config = dict(
    head_dim=64,
    activation='swiglu',
    qk_norm=False,
    optimizer='soap_variant',
    decay_fraction=0.81,
)
Each number is 128 + 24 x the weight over the matrix's rms, rounded and kept within 0 to 255. Layers, rows and columns count from 0. Numbers have three digits each.

# layer 8 MLP up, 640x160, rms 0.145, rows 612-639, columns 0-79
105167159088129148131088128143083141091146119113105165111132145174160139155130139152120205115090151163112113121168115120105138195101126157133133121095135062106118129159138142114137141129157088136113113157164146114127146141132133095141142115
172139135109120135148111115085142149105122095194170176124113135114123099101126152146137125152105116153105143134095117142126108129109190173135103157129146138112123165117148149124176148104118119108149129131129162160150139126105130128139107118
159142121148132142115119114081142157117143156164114141164137142133123150107083112115139120139143143093116132140138120135105134149100136123126127132085142146088162100156114135068147094122100137107120168139144113170146135119125143146104114156
136141139127142131187076167158107151110130118117102108123126121129151150081129087070167097180097122100177133131139161178163159130088150140105122093102106125102128124098109112129151070145122136108138154095123119093158141104155121116151150139
109152124147128147151117109110151137130147088162122109134128121145114136134180161149122127132145149154139122163120104126132167089124146150160135126117139167189098141139123121136134088168152094173113128140106181072087093122147111081136099142
097137108137147125139129155146160132156155141122148146135120130152147152146129145062144155097164156098155105142141110099132184116122173149123127153160115106135123123170137135150083115103080122112111097126110162110172143128174136118102124141
106093101155144126170143116168084112109110153137115125093092129109148095118091173119140159075130125150165109140147092127096119130099101117093118136111142085106139087127161150162122111185131123113088135153095149112158063124106171109114132123
118102088128143082115105132111115153120148103103112126139095113119144116111094135163157158113146153124122151125150161150125115113106173133182129048124118100122149118125129150169127140161144138143132120118092090119138140105144159185132159101
169107129085126112119120124128153111119146121095104091107090158117136120131116077120116135146149157155091126138156105091107142084146106171081099100096130138149129128116111136120100131094128104130080092147124139191162109109150131170163142114
135151147141181119111119080124115144118143107132110124106119080149140101162151095153084127134152138119129145182094090129114089125148119110097090135153119102132115096143078108115144137130161140176129123116142123126109133139153093132139187171
119135176172105149099127143105127141117149122146120179118175151107122117112127124135079118177124135115128119107125142159129063158149146127156123110176161152124106178161107139134145136085158126119166135099160147167175128137138147159117172125
158147123132142137118118130155116141172137124098154143095105123112151085135109135097128128132140147162090107088099105116124102099118159105096120148131151167088151088108175134128119095108106135149125174120158092102135196184115137145132104113
124111121144090074100092138092181141113153106147080115100103110140115150128111115073141150200079141119121152122096103077105124131118124117127124116162123126105127075138151112083136127140187136084112148104089124137144136141128146172102115117
161159161122138140088109099152117140136139145127110123154158112104162131106153126116111127145141114105134137119157085150167160135128214146185161134175123169161149113130129130125121153089115133120168133120155153167118135134162158093136153120
132110106107132114099113121103134106153097083147121118118130191136142105171141135131097125150141115127104111129138157130110157104115107122176119129092119123138098137104140133158112112160139179101111174153137154103104096127129154090135145148
094085078101131165145107127159130171105140133116186120123175083114129129121146133112107126125143105128117163123104127148101121106091117141146200153094122164118103085084093125134175113089168127142160188141106124179130129110191108124083140133
088142135110116169174114122148142118128133138163141103088138119117086142120102137098097139174168105139109128116127117185136114125125103137093114116109124120122121113160123117128131093094147162105124103147115181108144100095131143155091133121
117067122165121106116153121103147091146153087151130100134148116091124094169122134147100083110112159114141130117107150139118166081147134107129122114108150114122093148124158113137134128124129127129136130178134132152116116149126155152165136087
129133120107140128130139148143084189118153105126111144142104144132207137147142142114154096104130110106144095104164111105160118132159125106131145140134160122134153132146085117161106131131133153101124140128148113123103089120145128139122140100
131119135101095099128137128150130158114141122164120141067117106135131109104155136155090129131145112122134103116110091077124130155150116167158136129135133164125103091127153126145111127122110160130082095122130122105121123114124155141113157091
115123133119120136149172127115172146178129130124095166140141151144156127066139110113111120129113113148141098122137114139157130147137101136147145097098141154132166118096105128097118139131133154153132111173135111121188105145116142091147125151
123153162151120152183143117104135118091117162132120146138133140111096111107166144151114151142140097148104157123203106127087149094143114136116131132164128121121108141110115127085110140143121131123130136119157131124141129151084118139141096142
098145173117159123123094093132074127126124117127167125145159140106080124114111160102124133156079133120115164100130086140114107148156129174159135089112113111146143123144123136146127137144128178075115123140111084122126124138154141139111117129
165152119139112155111137097148156138107130143152145163125152131128147098110130119135103155136129088139116159123142122126102171145126174163152160142097113136123113185121130152160124138149102097133099124129143121132116138108130136133158096098
131158135094142125127150135186145143157171147135095141129145121120059083113109126113091097147121109138136177080122117133138122110159132137123126110141119157129113125139129112145136111132144160085145143098157133160137086144112114144095116170
158122077089137128128121098141138154103149145112126085126072166118173147142167137146109116134116112099111131136166103123109103097131169167164122135130148131130125135176155149069120122118138107149123153135134132097164161122088139135124137147
153133088155126172109118167158184130116108158106230087109109120163105117082123117154119133142145129157076139119088110100127083143124132134098130091154149126116136115082072103112149150111120149101166129123119144063098129105139093113153138107
135134165163120136136139137107146126150106128080130152095130132093109118106177125121151107121103138134127134124100107119152158114109122149128131134117110163139172165177162139127157123173106101142094105105170146117129152145110133124135165116
# layer 8 MLP down (transposed), 640x160, rms 0.137, rows 612-639, columns 0-79
122137144127125150107114120119141087158143108141109096086113118105174115132143101134146107131149135110133152069090169126115146081134139111152108123123154112143128143134121153137142168116118056157150142148149160115129115133107125141089156147
154113151095110139125138143121162132153148139141169146099165139141107144119097148134098149113125124125103102138152140114141110143136076076150102123157098111125154133125141101089112166138120165129128137123160101127167148132073100122140118133
145159153151142148122163144129104096145145131127157104117139148130110154110182115152153107110114121128128218121134134144097129173138122123135137153098120106129118109160123121086134107172148106130137128153130140125118134127155110127107102154
117131074143114133103195104125146058123161121158129154152118154111107106152120093112113128142092140104108149122119089191118126155146099134138102130112115069145115136120148137129103143134100152123155149138127162169142134128129116120148151142
213134124101141111112121183112190110129169105130157088148127115137102147154093119131123149097108161110139155137154144088132140085165131116098157179091103109143076125147147080132103123161169120153148101101123129157170094137140104121083174110
170110130073131152125100122125118100097118111120145114135106145137103153102162116190145155093082096143118157171149079125135123115127142133115119136098143126145155129112130131122172094107108151148126134169145136103146088156156150093112112129
128107136118120099094102147121083154142123103119131159123124125164191170120134162152146140110108131134131173100132120149117114114110114088113093102082112113135122125069147160153087109138106185086175102161124126179158132099113107104114093103
094122106098150146122163161137143142148184118134131149156115151109127121147134099118164146121102176140088062133090148133107092092117141155113092158118164143091136156126119134094127132169170184117160098102174129126103170089135160160083096179
130166143123192110171115143105136132147125159170108144120122145083142140156123137144143129142163125114123123169125138126128123082089129110134163135133104126149173155144156140122124110165194143150124175138110100147079120136139166082102075131
121111137124134120104155084120137138123118124158123094081132108212104107129137092138124119143121128109144103137145113072152107113118149113134153146146083111117126115160153133085114135109135080205124103113108135112147100148148129156124112101
139158129126098120104157110184089138113142119158123155142146135104060153129146129135158154145119117102160129117141088140136141138154126143110112128168117108159121125105164110126134125149148125127142097108098131098108074129138113103122117142
151107152152137153112150141138102149116162074110118132108109099179125105100128140122120161102159159098118122087113157126071068108109133128132126121084088121140132143125139118142072149138125137129175114127133142113123138120063118127145117104
108121140128138111115140098128098116148169132114182114156170167135114147155114097108205114093137165146137152169141142086146083115161137105126158115122109150116154115121099133124155184109097145135152104078119105122103153147174167128067124143
154147156117146118077106095143225120151141113119142087116114133151149149119144106124133125119144100163128077110152095094143163103149119141122143125129150139107142201142096119133140103121141129129092102168139082100113093142153137120140173166
141110112126138104093154051157096129149126079133159078098126136143141107171171131152112112116113130102115128140164145128133139115119135113148112083112122162126093114144141118137116094101083164136137086140115179116158140106121134082122154108
133117120130137092121065146134142159150129119123135140151124137139104136138152126104140115123148123147148163122139098117147120146132110137111070103141148183136124152142121151194120136119156022106141123098154112096152115124072150156099146147
069127146129158125148114105151136147141180089132105159122122109131132123089122128095132105139125085152091128092123134129105117122116125139122127063119139116107129100181141118092149114124111109133120114125094160136161124112158137145116140156
119104127128113128161137142052146144121166179151103093109121132104116110130098071111116182161119178126163111153165114145125158096150127145152117115135121172104109118114122125125110132091110086121131094103114058137150100144118164095131167147
114118103175135119104132132120138122107160131177169116096137119123145135092150118129135150154096129189151102110129158141131119117131120128125146105119134130119119111132120081149124116130104154162085131137146110103150127132180127157122124107
117082112124102078110119154139090102152145142127151120135107102106161102160147137122124106103134120111087146170119122130122132158127107176106136092121100152132103138120140161158131093146150170119152126123100101129101156082117155118139156123
095132148159160151153137147136167115153134116139142138123103132171090099085120118144088136133173115113131099113143142133137110121118094133091136103155135171100119115121091155131128152133119124138149132104121121108105099122146164101108099123
147121132168113132162127126146124104090100108113080135095103118126124151168153131118138125110198132137179149133158119128160107129106118147120134088125130140120115146090092131162107127135181100097110120143134138155118116135127107137122107111
159161139125140098175152151166170159163105093121152096108114131090117125176121144143110177122169113078177095133107094142158144157127141131129067117139159115092118128167138115109135108150123108095146125143111150124152145152128131105146137173
091099120131146142117097118155114155155137143084127088096130124147062140141116132125101094158126107100103119158112140088148121125115086092132125159156091122154142172124186102143127145104162179115160134135123151089127137116087162086149158150
114151118094170113132147100139141151118133155106145117136133115120118161101111101136144094118108152154182146087127139103123130161162150135096142076131141125134138146161122103130133107125129149126148130104120136082133099143172093133072150144
120149095125127189134166180152121089144092118154142149132156081059090120088100125129157115130148178126130127123112155171125102131109111110169159151088107128125100138137144133150126124141107192102123105147127153170107143122175071132125107136
143160107121100148164113146147140170113130126139098120131127095100086073150154135093127121067118124150109129111147156129132134125135105129119111116093122114153164138193181155171162166143123130081126131152109181152123103153128133099109102121
080117099100118114100191113109129166086108119150157117140161088145118114099158142135129127143131123119136102125117147111123129126123129121159116141141155095137106128167084124127154135103117097098125094149132150147093131133106147120117083121
# layer 8 MLP gate, 640x160, rms 0.149, rows 613-639, columns 0-79
126111131161118161133125133128106129164154108084154067140124124114194163118152150101097146122107110110171123158108122111112102103109060126093120152119114112189128124152125135173132191131143145159158091163125149094156092141161147120159143134
130138122129137095126162099148153132112110120108100178146149194128137139135089113118152105114143116127137152162154138144089136111133151117114118164124107142133116097122151120086128144154133161149151165085174150109119111151127117140123142118
117109115136128147130163151125090109092145133139147115179119126138123051101094107104121118128135110118112143180109076093172162125143137143100113130112110137091154096120169193124170168123128114089143135137123154117142107108132123135153177147
096117139133106140133149124184116136163109141051144141107119164114166122100104120077142112120127142115137109138143122099124138172147182095148142142129171127084094120104186129098097113117096155112104097138144149135103082125132133150108121107
122124111191150120095116102110121141115153105099142159141105108107106138106193116142097101157153140151088161131127129136126116093137143134111119161109127106146139153135113120116136169140130129144131099129115108101108100101134134149143136145
109121133112122140172140112158189119120136132123102136116135142165162121115150140083108126131124136153104079143114110112153122144149108105083176093101137177103104089078132085127139155114163116152079134112180095118156104079108129155106107116
133115151101160149137087089134093143114165112100187168147089109148170141108101091102119179122123140143112123115132166110132104129069127130135099102131111156150128105167117153136103170105140179140141133100093107083123135116125110135134106096
087133099127090120167134117123108123106120135110111109191116136120107124121131131147147119123159181122091116109186138133151188149156099141110141072118147125101143157161117160105141083108144083110088118146112163157113170132151198179109125157
091105129149123158124090093161112112153160150133140118140137135095152164113166121095086166172152160107130147127100131170107100107148102107123130121170103113106118103170149109135156154130151124157146174094150160099139146127138107132125091125
112106120144091137159100149140114155126140115149122151144049103195204118158149143114125132087168113160083178103150086100165115125148124113141143144113134093120147096148165127114135143132103135147098114129155120121143147133159172128122101101
152171136117128132126128125128082112113109124133137105122098162165138137107123176083185170126112150157134097161126125143112162134134160124115140115122080143124141135120151087173135128159128163048111136149140149102152102123162152084107129108
143170134127167140156146135150135088109140192139133194150090156129155126138132152129144095078079122154130090168110135152146077104201149099126134133169159146182109126113152077174136100133121145127127126124151124167159120126139130125190126136
091142122093116111166143108132128136092091131159189148127118105087128134111140128139152149133110130192087060147099131146090141138135101110114141148108147138128116130107120134168112145104115154159115124160124106114124122172177108130095137140
111126148135116102092092171164118131167107060094116133122123150123151112185124150113141118154134138116172090123122150097116161111117147091130114113114147138114143140130141151130136092177122145110126129149081149080155102143128106106137153104
103092125185157141097136112141151108159159059075117122110158096108071121183122136139148140109149176119127079123118093157119160118132152153147174136127087088157112151153130139106099163147106138129145146165148144161082109122122105139141091093
116150129141129134086076130125119119169157105117160137125184155131182098107109125117131113080107104184095104125110142121112147147145110141128128106098125129138181105133135147107130111143085127129118091140120109141123127129134123106141110135
122108128102200150100103149155126134138060121112126146130149099135159158119125154127165164078112119157096107101120134110109139156131106129147188083119178125137173117136089142153136104138156194128165137088151144144156091092155145144120138162
111148118117118120125144141133153106130122124108120082119127107125136126122110123135158135106090133112128095118106101145170152125142151131097141111135113156161164169164076103127130156124115174111140121166105161152191082166158145136119143132
092130132147079097101113123113127114126114096115131185161083143109116075152146119099107129109128116128157126169102122126127124116150109136111166107122143138106163127120125094123150095124110112088124099097177178114118113119113157134108120116
100146146123114140105123091147121148130099125142129135171117116131148121125126140147134135130146159101076116092149111144165118179135067126145133155138128138121140096146156118078131152184140132143172088150112104110145119137153134144163127105
127107127111096158135137137132153118146104129073144131140133144063147065091139130128106086094060115164107125134091127136120146126110106144142147127145147116167162132085113120092136127110137138108111081092119174179119162125092145181161136099
129134140182086127123140168135136121133078095128116121153136121174195129109143131148197151081162126126112122149116150136106112131103152119086143113101103136151130122130137155085113115099117144149123138116120154109147109115095144103122116134
129112142166127111156129146112118088148165126127125108143065161117113117130102113106109147100102159124134122124124124115134072133129128097106113136107125114105164082123123152088103106137141131129124114101139163136135081137142137080120175120
145133158137094161114142162133120153158076166156115115123135121140138089154127098142151091127145128119139131141140115143141128148131128122109099143128136126149135129133078094159105109142111148117142148108149091180088111089134109121104101129
159113164098128137098126106125170103097174130117116135109097154158136136109119144135119155094104137114127094169121138082140131107124134171055120128152100114158135144116104129085110120139133134175135149113119105169127093163136128089135144136
097108100117112126129163147162151156134142186067121096141154125096128187145137134162124137155131169155148126111124129136131100163108156156135151146107114129131158126128130084091112166089096109103143163103109109128102173149147119097099159103
128125156146127140127123130117119142131137145083125174107109130126127114143154099096140102140121148122187122190155094102138102137115098133119112105119118140127124158116154170140162103119117124125092175100133112134146141126112096100149151123